Weights of a small GPT-style language model, trained from scratch on English Wikipedia: untied embeddings.
Each number is 50 + 15 x the weight over the matrix's rms, rounded and kept within 0 to 99. Layers, rows and columns count from 0.

# up: layer 4 MLP up, 1024x576, rms 0.0289, rows 559-582, columns 0-95
# down: layer 4 MLP down (transposed), 1024x576, rms 0.0224, rows 559-582, columns 0-95
# gate: layer 4 MLP gate, 1024x576, rms 0.0268, rows 560-583, columns 0-95
up559:22 56 13 59 62 65 60 63 43 68 75 39 77 55 70 33 40 39 70 29 44 74 36 47 53 30 67 38 32 52 66 58 03 76 40 78 67 47 46 67 63 32 60 92 69 46 92 35 47 72 44 89 41 25 41 64 30 64 41 52 60 60 44 70 38 50 70 42 61 40 63 11 43 36 71 44 26 65 82 28 53 48 63 32 59 46 41 45 65 33 67 45 39 38 66 38
down559:46 53 37 18 36 37 48 25 92 54 36 42 45 31 48 62 35 54 26 43 32 68 36 47 23 40 29 30 32 36 41 52 42 47 73 46 73 40 54 62 82 30 79 53 38 65 50 40 77 36 53 62 56 41 67 43 51 61 20 32 36 36 49 66 49 45 54 41 51 27 52 44 42 40 46 59 47 33 42 37 20 41 66 44 31 41 45 44 61 56 44 30 59 47 32 51
gate560:56 32 63 53 32 55 51 48 64 60 35 51 43 49 45 71 69 67 24 56 49 48 77 27 40 64 66 53 51 52 33 51 43 60 40 24 36 57 63 45 39 61 60 58 66 21 46 53 33 72 42 66 49 54 74 42 61 40 47 40 46 45 66 50 58 56 18 66 62 55 66 46 75 60 46 34 56 51 34 43 24 63 46 39 41 51 34 63 72 62 56 61 16 55 48 55
up560:41 30 44 65 57 41 75 46 44 54 64 43 74 82 55 61 42 63 35 54 46 42 56 37 54 50 52 51 30 54 45 34 51 27 45 49 35 41 48 64 56 55 57 43 46 85 55 34 49 72 45 69 41 49 34 66 46 33 50 54 59 84 40 32 55 68 38 45 89 52 27 37 49 59 52 22 44 61 55 30 67 43 46 65 43 39 29 68 69 63 26 51 33 67 56 88
down560:62 22 58 99 35 32 45 60 58 74 43 53 38 24 45 66 44 54 56 20 74 28 36 51 41 41 44 53 52 58 63 52 25 47 51 54 28 31 58 21 43 33 55 54 44 52 68 33 75 53 32 48 58 55 28 45 56 40 28 52 39 32 46 20 41 49 62 36 59 77 53 52 23 60 33 49 44 55 44 44 81 28 61 52 48 56 66 21 45 45 32 36 56 38 63 32
gate561:50 44 46 75 33 53 62 69 51 17 62 53 55 57 60 32 42 36 19 56 34 44 73 49 53 35 54 59 20 62 53 55 52 66 54 68 60 27 59 42 64 43 41 52 42 57 58 83 60 29 23 69 51 40 30 46 34 60 43 78 60 72 40 42 46 31 50 78 34 49 61 67 37 44 53 39 57 47 50 69 59 58 45 70 40 37 68 39 51 83 43 74 62 46 57 50
up561:68 28 66 67 81 45 60 45 72 69 55 50 60 33 54 57 29 39 61 40 55 47 28 26 53 28 47 47 42 58 63 50 50 56 67 56 26 55 49 62 48 33 37 60 49 29 69 52 40 55 54 34 21 68 47 48 39 46 75 64 53 52 62 63 55 46 65 46 71 32 24 64 55 28 38 48 63 63 62 58 29 43 56 31 72 49 60 42 61 57 54 38 42 49 58 60
down561:51 26 40 28 18 45 11 53 38 57 45 62 56 59 63 33 40 60 68 49 35 50 46 60 30 55 54 72 55 30 51 51 44 78 40 56 49 47 62 50 65 37 47 46 39 54 34 79 45 52 38 30 69 32 53 44 50 53 54 55 58 62 72 26 66 65 65 25 54 44 31 57 58 68 45 52 41 45 64 52 20 35 41 79 39 54 27 57 48 48 99 47 49 44 38 54
gate562:50 43 51 72 52 58 32 45 56 58 26 57 71 67 52 40 49 57 65 68 51 52 57 54 66 43 59 32 47 57 43 52 42 57 75 26 46 40 33 62 58 71 51 35 47 49 78 37 36 44 56 56 42 54 69 43 53 39 37 22 42 71 31 45 50 55 53 79 21 65 39 45 58 74 14 41 58 47 63 29 59 50 46 66 44 54 39 55 53 49 54 44 35 50 79 43
up562:51 37 61 74 60 45 44 21 51 87 51 28 63 51 56 55 74 40 43 38 62 32 26 58 67 47 77 62 45 43 27 41 33 51 51 31 12 58 25 93 63 73 51 41 67 77 56 40 55 49 69 56 74 44 68 46 73 17 36 44 54 81 10 44 55 53 42 56 53 21 44 38 30 64 46 51 51 43 47 38 63 52 63 79 71 46 17 48 70 35 73 39 46 75 57 37
down562:64 69 60 48 38 23 60 61 57 41 50 63 26 75 78 40 53 55 53 20 87 65 31 37 74 62 53 75 61 32 49 48 60 11 47 75 30 54 40 57 49 28 72 64 82 64 47 47 47 67 40 57 55 66 40 47 62 36 62 57 35 38 34 51 55 44 45 36 32 40 71 41 48 62 62 51 51 59 35 44 43 53 54 47 45 40 35 44 63 25 69 16 45 71 54 62
gate563:50 54 58 58 53 64 70 56 66 67 45 97 73 55 41 42 37 37 58 61 73 24 63 55 21 45 29 45 43 43 46 43 42 53 29 53 75 78 64 46 57 86 52 35 29 63 88 51 61 66 33 61 59 70 39 46 30 95 54 41 49 42 59 54 31 51 58 51 44 32 31 52 93 51 30 37 23 61 43 62 50 36 66 35 54 99 60 71 53 63 54 45 63 31 92 46
up563:32 51 35 58 47 35 22 31 38 45 47 37 72 66 56 21 27 61 36 38 62 47 33 55 47 44 60 31 74 63 58 37 28 48 48 18 47 43 53 57 08 41 56 61 44 20 24 44 53 47 48 30 58 38 56 38 69 27 33 49 55 47 34 27 65 63 48 24 30 57 43 48 43 44 54 69 75 66 36 56 49 45 47 57 60 50 57 77 26 56 36 44 27 71 69 60
down563:49 53 41 58 41 75 75 28 41 29 22 50 52 60 53 69 38 62 49 59 47 41 39 49 44 32 40 49 42 67 34 76 78 63 12 37 75 54 50 45 68 20 74 25 42 46 31 49 51 64 44 47 60 47 43 39 66 54 56 60 55 44 45 71 47 27 40 65 65 54 65 49 86 64 31 37 56 16 66 77 39 59 29 69 49 58 39 64 50 24 83 36 35 16 73 59
gate564:32 46 46 46 55 37 79 35 44 53 57 33 36 35 47 16 44 51 48 41 27 38 46 81 29 35 45 31 55 72 48 77 48 67 67 52 71 46 80 39 69 66 39 60 53 30 70 47 27 28 57 30 87 49 58 60 79 61 58 68 67 63 63 25 44 57 47 50 67 62 52 61 52 53 61 52 41 68 55 48 63 48 45 33 28 52 57 28 63 72 52 41 56 41 33 36
up564:60 34 47 69 46 36 40 34 37 68 62 35 66 60 62 72 46 71 70 29 47 39 27 44 41 46 59 44 37 70 75 57 38 59 38 38 31 34 54 62 42 57 23 57 63 50 59 37 54 49 45 54 75 42 52 48 47 34 35 48 59 68 64 37 26 67 55 17 80 43 52 43 31 39 57 29 68 52 50 38 54 50 66 57 59 37 45 52 60 60 51 63 50 58 69 75
down564:25 69 75 45 39 48 80 63 26 65 42 52 57 39 78 67 40 36 43 58 41 38 74 81 58 41 58 51 36 62 33 56 48 41 43 46 66 70 57 35 62 69 53 43 44 63 31 44 59 36 45 38 30 41 53 74 53 47 28 28 64 62 62 58 40 39 42 43 46 46 58 63 33 50 27 52 64 48 51 36 71 17 26 97 44 62 35 41 58 52 72 44 63 43 26 37
gate565:73 62 64 30 61 54 83 34 71 22 28 38 69 44 66 31 42 47 62 63 40 62 57 41 60 53 53 58 51 47 31 29 45 61 63 41 33 42 20 62 43 45 61 40 52 59 60 19 57 19 46 36 28 62 57 58 28 45 50 56 51 25 56 56 47 44 73 41 25 45 54 63 53 39 44 80 52 43 65 27 81 45 75 43 09 54 59 43 35 74 48 46 44 59 52 65
up565:59 70 71 35 44 61 69 42 26 52 64 50 66 40 42 27 66 46 33 55 62 55 55 57 66 51 59 63 58 47 37 33 57 47 81 57 46 34 19 33 66 54 49 42 56 30 40 40 58 39 67 45 30 52 54 59 20 51 54 35 47 25 57 37 45 50 63 63 32 40 52 60 70 56 57 82 51 29 54 37 64 64 84 35 25 59 71 54 38 58 62 58 65 46 44 59
down565:11 34 51 52 36 30 50 49 52 65 59 60 53 46 71 72 33 62 49 36 47 48 61 39 64 36 25 64 17 52 52 48 65 33 48 75 12 47 75 84 56 29 76 79 46 46 42 53 43 54 44 57 45 48 31 45 47 30 50 59 66 73 53 59 51 61 62 61 83 37 46 39 36 41 33 46 77 60 49 27 29 29 47 41 54 29 48 27 69 48 21 65 24 44 65 29
gate566:70 57 38 40 83 40 47 64 34 35 54 40 66 85 21 54 51 75 77 53 82 78 59 29 59 63 43 45 47 50 53 68 50 57 53 40 70 58 43 58 40 81 51 47 68 47 35 60 38 42 20 61 47 39 37 50 46 45 28 52 41 70 41 41 69 43 55 34 66 68 68 41 50 59 48 52 57 73 37 59 59 62 31 41 80 28 51 78 27 27 30 45 23 64 63 37
up566:56 31 34 54 48 60 66 47 26 20 65 49 24 41 60 45 41 81 44 74 62 32 65 54 46 39 89 54 51 56 83 69 52 43 53 48 40 49 29 56 62 46 32 45 44 54 57 48 58 54 36 62 49 38 75 63 71 56 60 38 65 50 63 66 17 32 56 45 47 51 38 65 42 42 68 26 70 77 28 65 69 54 51 64 43 53 39 27 40 85 58 53 64 47 14 51
down566:38 66 69 68 40 49 77 30 72 69 39 54 36 48 67 57 38 59 39 58 69 58 44 59 53 43 36 54 57 55 40 49 51 41 75 45 63 76 92 36 53 46 55 25 91 34 29 56 65 45 47 66 47 57 42 63 35 34 33 60 46 59 21 47 58 77 66 60 17 26 47 42 57 46 37 63 45 57 46 57 62 50 22 38 52 71 53 63 49 32 45 46 61 62 34 32
gate567:52 38 49 16 42 76 57 42 48 40 84 38 45 63 63 61 47 26 47 31 39 51 55 61 62 69 72 82 30 41 53 33 30 44 72 68 32 43 23 41 81 26 51 61 42 55 35 70 57 42 31 70 37 48 22 55 47 38 61 53 46 87 49 44 50 66 52 42 21 31 50 55 44 85 39 50 33 53 82 62 40 52 32 53 73 58 57 40 48 81 50 58 55 40 55 49
up567:63 34 36 44 54 56 60 53 45 49 76 63 66 61 47 35 42 13 64 54 36 56 33 55 69 35 58 63 44 46 44 29 39 51 46 31 38 63 56 47 46 40 45 66 44 66 70 57 42 45 45 49 42 70 57 30 38 48 47 99 52 50 46 56 49 27 80 57 37 35 51 47 35 66 26 44 49 29 74 68 58 27 46 44 54 47 51 59 44 75 79 49 42 61 44 32
down567:67 59 77 62 50 52 60 52 62 53 25 49 43 24 63 60 43 42 53 56 61 39 39 45 35 24 32 41 44 40 46 59 60 50 41 55 34 53 37 61 54 78 72 50 59 51 20 30 50 44 44 44 57 18 55 53 55 64 53 36 27 54 66 43 38 63 30 55 83 60 52 55 72 45 75 52 37 56 19 26 45 56 56 51 60 57 45 48 65 29 27 55 50 43 68 62
gate568:25 56 25 26 62 46 32 65 71 56 54 43 44 46 55 23 54 55 53 47 56 62 66 47 35 27 59 74 42 41 28 61 29 44 55 34 52 72 32 52 73 49 49 60 82 25 66 31 59 61 51 51 21 58 63 64 58 60 38 45 69 71 60 48 31 62 38 58 62 56 49 47 38 49 43 59 66 72 68 28 45 62 65 24 53 38 38 58 68 58 43 38 20 47 45 53
up568:25 59 44 66 34 51 46 67 48 45 55 46 65 57 26 37 66 20 56 40 60 54 65 64 40 39 52 73 62 36 55 50 15 35 67 34 75 45 50 78 50 36 66 58 65 41 72 33 33 45 40 58 57 31 76 69 54 62 48 55 47 71 49 66 46 56 37 35 50 41 39 34 64 74 50 46 51 76 41 54 36 52 73 48 33 61 34 77 45 38 61 45 35 52 43 46
down568:77 24 71 65 47 51 50 63 63 51 41 55 57 31 33 65 51 69 68 58 39 63 52 37 50 22 49 68 56 62 60 35 77 48 35 11 27 58 49 72 44 58 52 63 66 77 53 71 44 72 39 45 70 47 55 43 54 49 59 69 65 52 57 92 35 33 30 23 44 32 61 38 36 61 57 45 72 42 99 59 53 37 54 68 53 53 50 53 48 60 81 46 30 42 95 46
gate569:46 30 27 75 44 46 39 50 53 64 74 52 83 69 64 42 45 56 55 50 65 24 53 47 17 62 48 51 54 36 68 43 67 67 35 25 32 48 58 82 43 61 33 36 50 70 56 15 54 49 32 49 62 40 75 57 34 44 40 40 75 62 68 37 47 29 59 68 71 58 66 26 23 38 56 69 57 51 43 46 48 39 29 57 54 55 24 47 68 48 44 31 38 73 67 40
up569:51 43 85 55 30 59 43 45 63 34 56 21 84 45 58 25 48 66 21 12 52 37 58 57 56 46 57 53 32 40 31 29 46 45 54 31 44 36 32 88 44 27 45 59 32 67 56 45 61 55 57 64 41 62 32 42 45 10 28 55 74 58 14 27 67 43 51 36 66 37 82 47 38 66 30 49 57 45 41 62 24 35 33 73 60 66 49 66 67 25 25 50 62 51 73 44
down569:45 83 58 44 41 75 46 73 26 28 45 54 38 35 96 44 56 36 54 25 49 78 47 56 70 43 59 64 53 42 55 51 48 57 48 80 44 64 65 39 40 51 44 49 50 50 58 32 51 51 59 53 68 65 49 65 22 57 50 52 22 47 45 68 37 43 49 67 31 73 66 44 76 55 33 68 49 25 54 55 44 77 61 34 57 65 51 18 59 23 31 34 39 30 40 27
gate570:61 52 77 54 56 58 50 26 23 37 72 59 43 58 57 44 71 44 50 52 29 45 84 58 52 47 48 43 64 43 53 41 77 30 60 53 44 46 54 24 44 27 20 63 42 66 32 41 77 64 56 27 37 44 30 50 63 36 42 49 70 29 26 29 51 28 39 66 33 44 39 46 49 38 72 33 49 30 65 60 28 44 44 77 40 52 51 48 21 72 17 52 62 29 68 30
up570:62 25 41 52 53 48 25 37 68 61 34 57 29 65 59 17 68 51 36 47 50 44 41 65 36 13 69 40 62 66 61 33 60 63 55 57 40 66 64 47 61 67 65 41 30 52 49 45 42 32 37 48 53 48 69 51 72 38 48 48 43 57 52 52 39 85 46 57 39 45 60 62 31 43 28 59 67 72 60 34 47 30 50 60 52 50 46 30 46 52 44 62 50 43 33 46
down570:72 60 47 37 57 41 45 61 25 36 65 32 44 40 53 68 50 46 70 42 41 55 74 42 49 76 37 63 35 40 30 65 65 51 38 41 71 45 61 52 27 43 33 59 48 41 52 73 67 83 51 39 41 48 41 52 44 78 45 57 39 55 65 46 52 35 30 42 57 51 46 38 59 39 65 56 46 32 38 44 41 75 38 56 61 63 68 63 63 58 53 31 56 33 64 48
gate571:76 53 60 41 56 49 59 35 52 54 67 34 37 42 83 28 56 54 54 39 68 23 36 58 31 48 47 45 39 43 60 35 48 63 29 77 49 58 56 34 33 70 50 36 36 47 81 25 50 60 17 31 35 61 45 68 31 67 69 31 48 25 65 61 66 81 63 36 54 47 47 47 39 60 45 54 57 61 64 41 62 23 56 62 28 80 61 46 67 48 37 51 54 49 62 44
up571:56 49 70 20 44 44 56 59 28 51 71 55 57 35 19 46 50 35 40 41 64 39 53 22 52 39 39 29 27 62 51 40 62 60 27 42 82 76 60 14 49 55 60 26 48 34 59 52 51 57 30 48 60 51 60 40 52 72 41 52 54 33 46 62 53 48 69 47 53 25 56 68 49 44 34 59 55 43 45 55 38 66 17 61 64 81 63 56 28 25 37 67 70 36 64 60
down571:63 34 35 60 54 49 36 33 49 61 38 33 45 36 49 52 28 53 42 36 39 45 70 55 54 44 65 44 48 41 40 47 53 35 57 41 55 78 66 64 43 27 70 19 33 70 37 50 39 35 62 67 50 29 68 64 50 36 43 73 42 44 28 42 61 22 53 54 40 31 66 62 75 57 45 48 46 26 51 32 30 67 45 58 72 27 35 41 24 28 67 36 39 68 47 36
gate572:58 48 43 63 52 44 30 46 31 14 46 43 54 35 48 62 52 43 38 51 42 43 55 53 30 47 51 54 51 47 66 50 50 49 55 52 46 42 59 74 50 45 19 53 43 27 75 46 61 47 48 39 48 62 57 49 16 92 47 68 31 23 48 55 56 44 71 69 34 52 56 28 35 53 36 44 61 38 61 30 70 38 78 49 49 47 36 43 44 48 35 32 63 65 73 76
up572:43 63 59 59 63 49 61 58 53 14 53 42 37 31 33 43 56 47 27 52 42 75 43 33 57 39 60 75 57 31 62 59 25 35 59 53 76 56 43 33 60 59 79 59 52 46 63 45 18 34 32 38 55 69 53 78 86 89 47 51 48 63 68 50 27 39 57 69 63 31 31 13 70 42 39 65 47 61 30 47 49 22 42 58 21 36 50 42 18 45 66 62 59 32 19 37
down572:24 61 42 70 58 42 51 40 35 47 38 44 99 29 49 58 56 54 62 49 32 33 75 36 58 96 51 47 52 44 63 41 38 55 34 86 80 34 34 65 46 73 26 61 70 51 21 81 49 51 22 32 56 56 50 48 45 52 51 33 44 44 52 49 67 37 70 55 58 14 65 64 19 53 53 41 49 11 05 47 32 26 41 38 46 35 50 51 40 58 51 54 57 51 21 45
gate573:53 39 61 70 33 79 39 28 58 52 35 46 60 36 65 58 65 50 47 52 31 23 45 45 78 39 30 34 69 60 35 39 53 51 30 61 49 61 59 61 55 53 51 41 38 49 40 62 58 49 66 48 67 49 75 37 49 24 18 71 39 39 44 14 26 50 48 25 42 27 61 66 75 55 72 10 58 34 68 84 53 44 43 63 83 54 39 60 60 55 76 63 56 43 64 30
up573:58 77 66 29 42 66 36 51 42 27 44 36 34 57 61 37 70 33 49 60 71 57 45 51 58 57 27 41 38 37 45 49 65 28 37 49 52 52 42 54 06 57 61 28 27 66 44 64 41 60 66 43 64 83 70 52 27 54 65 35 45 47 64 73 52 50 36 62 35 58 36 53 42 48 77 54 62 35 55 60 34 54 67 82 31 58 68 48 43 51 53 56 58 34 55 45
down573:48 44 63 59 68 43 69 47 43 53 51 50 79 25 69 48 41 68 44 69 48 37 38 49 36 59 85 54 38 44 62 40 52 50 44 45 46 23 72 62 39 52 27 68 86 24 92 64 75 35 38 46 66 35 30 65 33 47 42 77 34 34 37 25 72 61 50 54 57 65 45 70 40 60 33 38 63 50 63 63 49 38 56 56 34 44 64 49 31 41 26 59 38 33 50 26
gate574:32 21 62 53 71 54 62 59 64 61 85 37 62 31 49 33 78 35 52 48 78 32 38 59 50 68 74 45 40 77 54 67 26 48 78 27 80 61 39 61 41 63 57 62 55 28 41 52 38 67 08 30 61 27 42 54 49 56 66 56 60 74 49 63 40 70 46 29 23 37 68 49 53 35 46 44 44 69 43 41 34 53 57 56 49 54 16 67 60 71 50 55 36 51 77 67
up574:32 63 51 57 64 57 53 32 52 53 62 35 44 44 46 34 63 59 41 48 27 21 31 66 56 15 65 59 57 57 46 51 42 62 66 62 53 64 51 21 42 71 59 26 56 46 61 45 82 52 52 57 64 59 48 66 39 26 42 47 51 54 68 46 63 63 54 54 33 54 75 62 54 42 27 61 38 41 52 59 57 35 48 41 63 75 60 41 52 62 53 54 62 48 55 23
down574:73 55 52 15 36 57 62 42 33 36 47 60 64 47 49 64 57 27 48 56 78 60 44 28 57 61 52 39 57 51 61 44 59 33 33 61 43 37 46 62 55 20 60 67 29 78 34 55 37 54 33 53 36 66 48 40 71 43 53 51 57 61 65 38 38 34 57 42 27 43 64 42 44 55 70 42 43 42 56 38 58 71 62 71 30 24 32 75 50 43 48 44 68 35 45 53
gate575:62 40 40 35 29 44 66 49 60 78 48 61 34 38 50 45 58 38 69 50 56 34 74 50 50 19 59 41 58 52 38 42 58 66 54 41 55 51 48 55 54 50 28 41 48 58 67 56 66 55 67 35 47 35 37 53 65 70 63 64 65 28 39 39 41 38 41 52 42 09 34 45 48 46 71 24 43 33 66 62 49 53 87 33 43 43 82 44 57 30 53 56 57 60 51 36
up575:57 19 75 52 47 58 29 49 49 70 46 60 42 32 52 63 64 53 62 31 68 64 39 44 58 46 29 56 22 54 35 69 60 57 36 39 51 46 51 58 60 50 63 71 65 48 53 62 48 34 64 52 48 53 61 37 38 62 56 40 58 58 63 56 39 31 65 47 41 58 32 25 31 61 62 29 61 65 53 31 45 58 61 57 41 52 58 69 47 34 29 54 52 57 54 36
down575:20 77 21 57 58 46 83 58 50 33 56 41 66 42 47 45 38 31 35 76 29 35 51 54 41 54 78 36 72 52 58 42 43 44 54 69 47 57 47 40 42 47 50 36 37 54 54 32 58 77 37 51 65 54 37 52 58 50 46 59 48 42 32 41 60 67 31 44 64 34 72 62 54 58 62 59 37 47 44 58 61 54 55 43 67 46 43 31 72 47 84 55 51 37 58 74
gate576:60 64 51 41 51 72 21 42 84 56 40 57 54 41 51 63 64 40 42 74 64 64 45 50 41 30 66 47 39 55 43 80 48 32 81 62 69 56 45 42 42 63 33 53 40 58 36 82 41 40 71 37 30 90 57 52 48 51 38 59 51 33 43 63 64 40 56 42 37 50 63 46 34 22 38 43 46 51 54 45 63 40 36 73 39 59 60 51 37 51 37 25 42 79 48 24
up576:55 39 76 54 49 44 85 58 27 39 39 61 39 69 75 52 44 55 68 55 79 63 53 34 42 58 29 54 42 62 68 56 37 49 42 62 44 36 50 55 21 75 51 35 30 70 36 57 46 51 70 57 25 25 41 39 36 47 48 42 57 39 32 70 71 30 67 76 39 45 52 15 34 47 37 31 49 61 30 28 41 53 44 51 62 32 51 52 72 71 55 46 66 45 41 70
down576:49 49 46 49 48 50 00 50 45 49 41 48 38 29 54 47 38 50 38 43 33 35 49 62 89 42 54 64 56 50 44 58 50 56 72 55 59 70 23 37 51 26 36 53 55 34 66 28 62 66 47 25 80 68 65 82 66 58 71 54 39 37 45 48 19 59 66 37 41 52 34 61 61 27 52 59 76 44 96 58 48 53 54 37 58 29 50 35 40 44 46 53 32 31 41 29
gate577:48 54 54 70 37 46 45 77 48 39 56 40 50 86 69 38 57 74 62 49 55 75 63 38 25 30 52 61 53 15 49 38 43 60 25 47 58 35 69 62 44 52 16 60 53 53 60 42 54 60 35 56 23 42 57 67 51 55 38 52 85 83 46 32 44 61 32 49 26 77 32 63 53 47 63 48 60 50 34 38 57 57 45 35 48 29 26 62 58 59 53 44 53 45 52 65
up577:49 78 65 54 15 71 44 33 24 32 43 47 84 75 89 40 57 45 71 62 36 44 53 38 43 33 35 56 36 30 48 30 73 35 25 46 52 38 33 42 34 18 40 48 35 45 72 62 56 70 39 24 43 67 36 65 57 46 74 73 54 46 79 64 36 61 64 52 28 77 20 99 19 64 63 45 47 56 69 57 38 59 78 18 48 15 44 58 60 56 47 37 68 35 59 51
down577:13 62 42 38 32 22 33 39 32 34 44 54 55 44 50 54 55 37 43 98 36 34 39 62 63 68 57 60 32 54 67 43 60 56 52 38 60 66 35 41 34 58 47 64 44 75 29 45 58 52 59 42 46 87 47 50 61 54 56 56 69 67 60 60 55 34 72 53 08 59 54 67 41 42 46 36 43 53 41 63 68 25 67 76 25 58 50 41 45 38 53 56 62 40 56 58
gate578:75 45 69 71 49 68 43 36 37 47 36 30 61 66 43 38 47 67 65 58 51 61 63 53 68 69 42 64 29 70 42 55 00 76 49 60 70 72 65 58 41 72 44 58 33 47 73 33 67 39 71 52 23 56 44 46 41 51 41 53 65 41 56 15 33 44 54 55 69 66 83 54 44 28 35 47 65 29 44 62 48 55 44 56 65 55 27 55 50 66 35 66 46 73 41 51
up578:77 41 54 36 59 41 56 53 48 23 67 14 42 50 43 45 69 91 42 44 38 63 55 32 33 78 40 38 37 85 38 43 32 81 55 66 51 67 54 53 63 58 45 47 40 29 42 40 76 43 51 40 50 77 54 47 57 40 21 34 36 27 80 43 58 49 20 46 62 73 43 71 38 38 57 52 63 58 39 33 76 68 32 56 31 39 52 62 49 49 80 44 69 07 58 65
down578:48 39 42 92 45 44 47 55 70 53 50 67 54 60 50 62 53 45 50 64 40 46 45 49 46 56 78 56 77 31 46 39 65 32 51 09 48 34 63 67 44 37 31 73 37 29 35 68 24 61 39 51 67 75 31 46 44 76 51 73 50 41 44 36 41 39 74 50 76 44 28 49 45 81 59 54 25 63 58 26 48 52 48 53 59 55 70 61 58 52 55 46 39 49 52 60
gate579:55 81 37 53 35 14 40 52 66 52 47 55 50 57 68 38 69 47 65 64 42 33 59 75 26 45 44 41 68 48 39 50 21 59 60 73 52 89 75 58 28 60 53 28 45 55 58 56 63 43 69 34 66 92 64 71 47 41 71 68 36 44 77 63 67 80 76 55 28 31 70 60 40 46 46 70 74 56 25 50 40 29 43 58 50 87 35 53 45 53 66 63 52 63 27 52
up579:78 42 59 86 32 54 40 30 75 18 46 27 41 75 35 26 41 50 52 78 38 62 38 50 57 68 12 29 76 61 66 20 47 62 75 30 36 69 38 76 51 53 35 59 54 52 60 40 45 29 43 39 69 60 81 32 54 58 80 44 53 45 62 48 28 42 56 43 44 37 20 40 42 47 56 26 71 26 59 43 46 44 72 50 55 61 16 21 34 63 42 41 61 62 90 25
down579:22 63 39 57 54 48 71 62 24 55 49 96 88 53 60 61 55 65 32 52 43 71 64 47 53 39 51 71 81 55 27 84 39 27 76 78 52 56 57 69 48 55 66 63 56 54 40 54 46 15 36 35 52 35 43 65 98 75 44 78 72 68 31 55 65 58 49 64 25 27 76 43 86 37 46 57 37 57 41 41 52 52 32 31 61 55 64 70 64 71 43 64 47 41 61 49
gate580:47 81 40 27 57 67 22 80 48 10 42 45 54 62 52 47 38 47 41 86 33 39 33 46 22 60 19 49 47 54 55 67 49 73 42 68 80 59 44 30 73 31 51 35 45 50 58 46 67 23 52 71 65 75 41 69 23 71 28 42 54 27 87 88 60 38 52 58 59 67 74 44 48 50 39 52 20 59 35 41 45 48 33 54 49 29 71 39 75 31 70 25 99 48 32 08
up580:36 57 25 63 41 28 66 52 68 66 51 52 52 66 42 59 62 76 77 60 42 44 30 55 46 38 58 37 68 15 29 48 67 73 49 27 45 43 46 47 31 32 50 29 45 53 58 41 56 26 25 28 69 57 41 58 61 11 46 43 25 70 45 60 80 54 38 68 61 52 84 47 67 44 45 67 52 58 53 50 51 27 44 71 67 48 59 47 29 52 48 65 43 54 30 50
down580:42 59 59 40 79 76 56 39 00 40 37 70 55 38 67 32 75 26 24 56 35 83 56 33 38 71 38 63 40 59 53 59 80 34 50 33 74 86 27 28 42 81 59 34 37 50 75 64 23 56 50 48 41 84 42 63 31 54 29 37 50 44 78 35 28 86 40 68 56 47 51 53 69 73 51 66 65 14 44 60 36 64 61 52 53 26 51 24 52 56 59 19 53 31 26 76
gate581:64 43 58 56 59 32 58 30 29 43 31 60 53 35 70 37 50 43 29 51 44 38 74 53 40 42 40 49 47 29 71 19 45 39 77 47 37 65 67 58 64 52 38 56 51 43 67 56 83 32 51 41 19 50 48 94 43 49 40 61 32 39 35 34 78 19 53 62 34 60 70 50 38 47 26 40 39 50 26 79 48 49 38 55 52 49 46 27 44 53 62 67 44 08 74 29
up581:68 56 43 43 26 68 64 36 49 44 26 64 50 33 62 54 47 23 47 56 78 62 54 62 68 54 49 43 18 54 34 56 68 44 60 36 27 67 37 33 47 70 35 56 56 59 85 66 43 41 55 42 41 71 23 53 28 42 68 56 47 38 57 68 45 57 52 47 49 20 58 57 43 36 58 34 37 17 68 82 42 51 59 69 35 72 47 62 46 45 29 64 68 67 70 25
down581:52 75 38 60 55 34 58 51 54 39 71 35 59 72 39 38 64 55 39 61 30 47 49 25 22 60 44 52 51 65 48 52 37 59 41 57 45 70 43 25 54 45 55 53 32 46 62 55 18 41 42 64 48 31 68 47 66 45 50 33 80 48 56 70 50 56 55 86 35 45 62 34 56 51 74 65 65 41 66 51 23 54 47 86 30 23 20 45 43 66 46 09 73 56 21 99
gate582:41 39 21 52 35 20 76 57 68 42 54 24 65 70 40 63 47 99 53 44 51 54 30 49 66 77 57 37 70 47 50 70 30 72 52 37 51 37 28 66 36 49 23 67 72 66 57 28 58 56 22 51 36 63 45 32 51 36 71 09 55 69 40 57 34 43 47 50 52 86 48 49 27 43 28 35 77 66 32 53 53 45 19 37 57 20 15 17 39 55 49 62 36 49 35 62
up582:66 26 53 41 41 61 34 43 59 52 49 62 69 81 42 29 53 56 47 63 59 47 58 70 78 24 34 43 40 50 42 30 47 44 42 43 10 60 38 76 37 51 27 67 49 49 19 45 16 29 61 50 28 66 62 48 47 57 67 59 99 68 37 56 17 52 47 64 45 25 36 61 47 30 68 37 59 46 69 35 66 32 48 60 35 70 39 57 40 73 31 73 65 40 60 50
down582:43 40 35 55 51 28 50 44 27 40 43 52 39 58 46 36 49 32 38 56 47 50 67 52 53 45 83 62 41 22 55 31 38 43 12 67 39 63 45 47 49 50 73 54 27 43 79 44 68 67 54 36 62 42 32 44 63 51 20 38 64 41 60 43 66 34 67 51 45 72 32 46 67 75 39 58 64 48 49 43 30 83 25 63 56 28 72 45 56 49 35 45 58 64 61 60
gate583:56 47 37 79 46 47 47 52 63 75 66 45 54 58 64 46 34 69 58 73 38 49 52 66 43 45 46 50 39 73 23 74 47 38 63 53 53 59 59 33 65 79 69 64 40 44 49 41 58 43 30 35 49 51 42 89 59 55 49 52 51 50 63 53 65 49 52 34 41 41 46 55 34 66 58 36 47 66 44 51 67 21 33 48 24 28 31 43 58 36 53 48 69 32 48 22